Part of a small language model's weights: LayerNorm before each block.
Each number is 500 + 25 x the weight over the matrix's rms, rounded and kept within 0 to 999. Layers, rows and columns count from 0. Numbers have three digits each.

# down: layer 2 MLP down (transposed), 128x64, rms 0.304, rows 123-127, columns 0-63
# up: layer 2 MLP up, 128x64, rms 0.32, rows 124-127, columns 0-63
down123:473501505486468466490567496484526454478501467507498496514537455496498483476478511499528535510560511541482518450520481533482485487490499514461475503537507538512500518501502510504506509518511509
up124:458518495460441450469496515517550534501472520503528506496504457453500520548518469534502557481542453495499529451484502486472543504497476514471549507477505442519510538462543493508479518505531494
down124:515515508455453426444510531518470505524490512513566537481521497510487524483478484489501536487485430505516502476500490514513537468538544498483499599487511476527514515490507486504504480507534511
up125:486551519517514490445529497497512524502521483540514474467493460507476463480475495502532482480471487510486539534455511520576478498514456415505574549459520485503465523511481504480525520549500499
down125:506537578521494532544506495455476443474500461557514481509522471496504518498494497485472569519490503527541501553497440545512482489505464506502534559490537454471556462448460557526543472472455505
up126:518500505462488445490590491563467492486517473531521542475543488488515479527511474531493493482542468538474504451504495512485483510475485522482529512500476522537492500522468529522480516484510464
down126:506472503537511507548503537498506521525540517484493529499509525524493489478537505462516469482523529537520506483502493489534538501529501531498503543528505514474480530544499516510505490521535505
up127:464489515498441470495507512481511499491475482534498546496497490478481519523500462506516509458504460465520544547462498538555521493492498473489473484508529512538495484539439538478556542563478485
down127:496513469545465486473504489473501478478501497520487419553490479540532489498513466594491481487479487525542517481474517495548472508459480504479548551501447442530515512470510492487536531486486492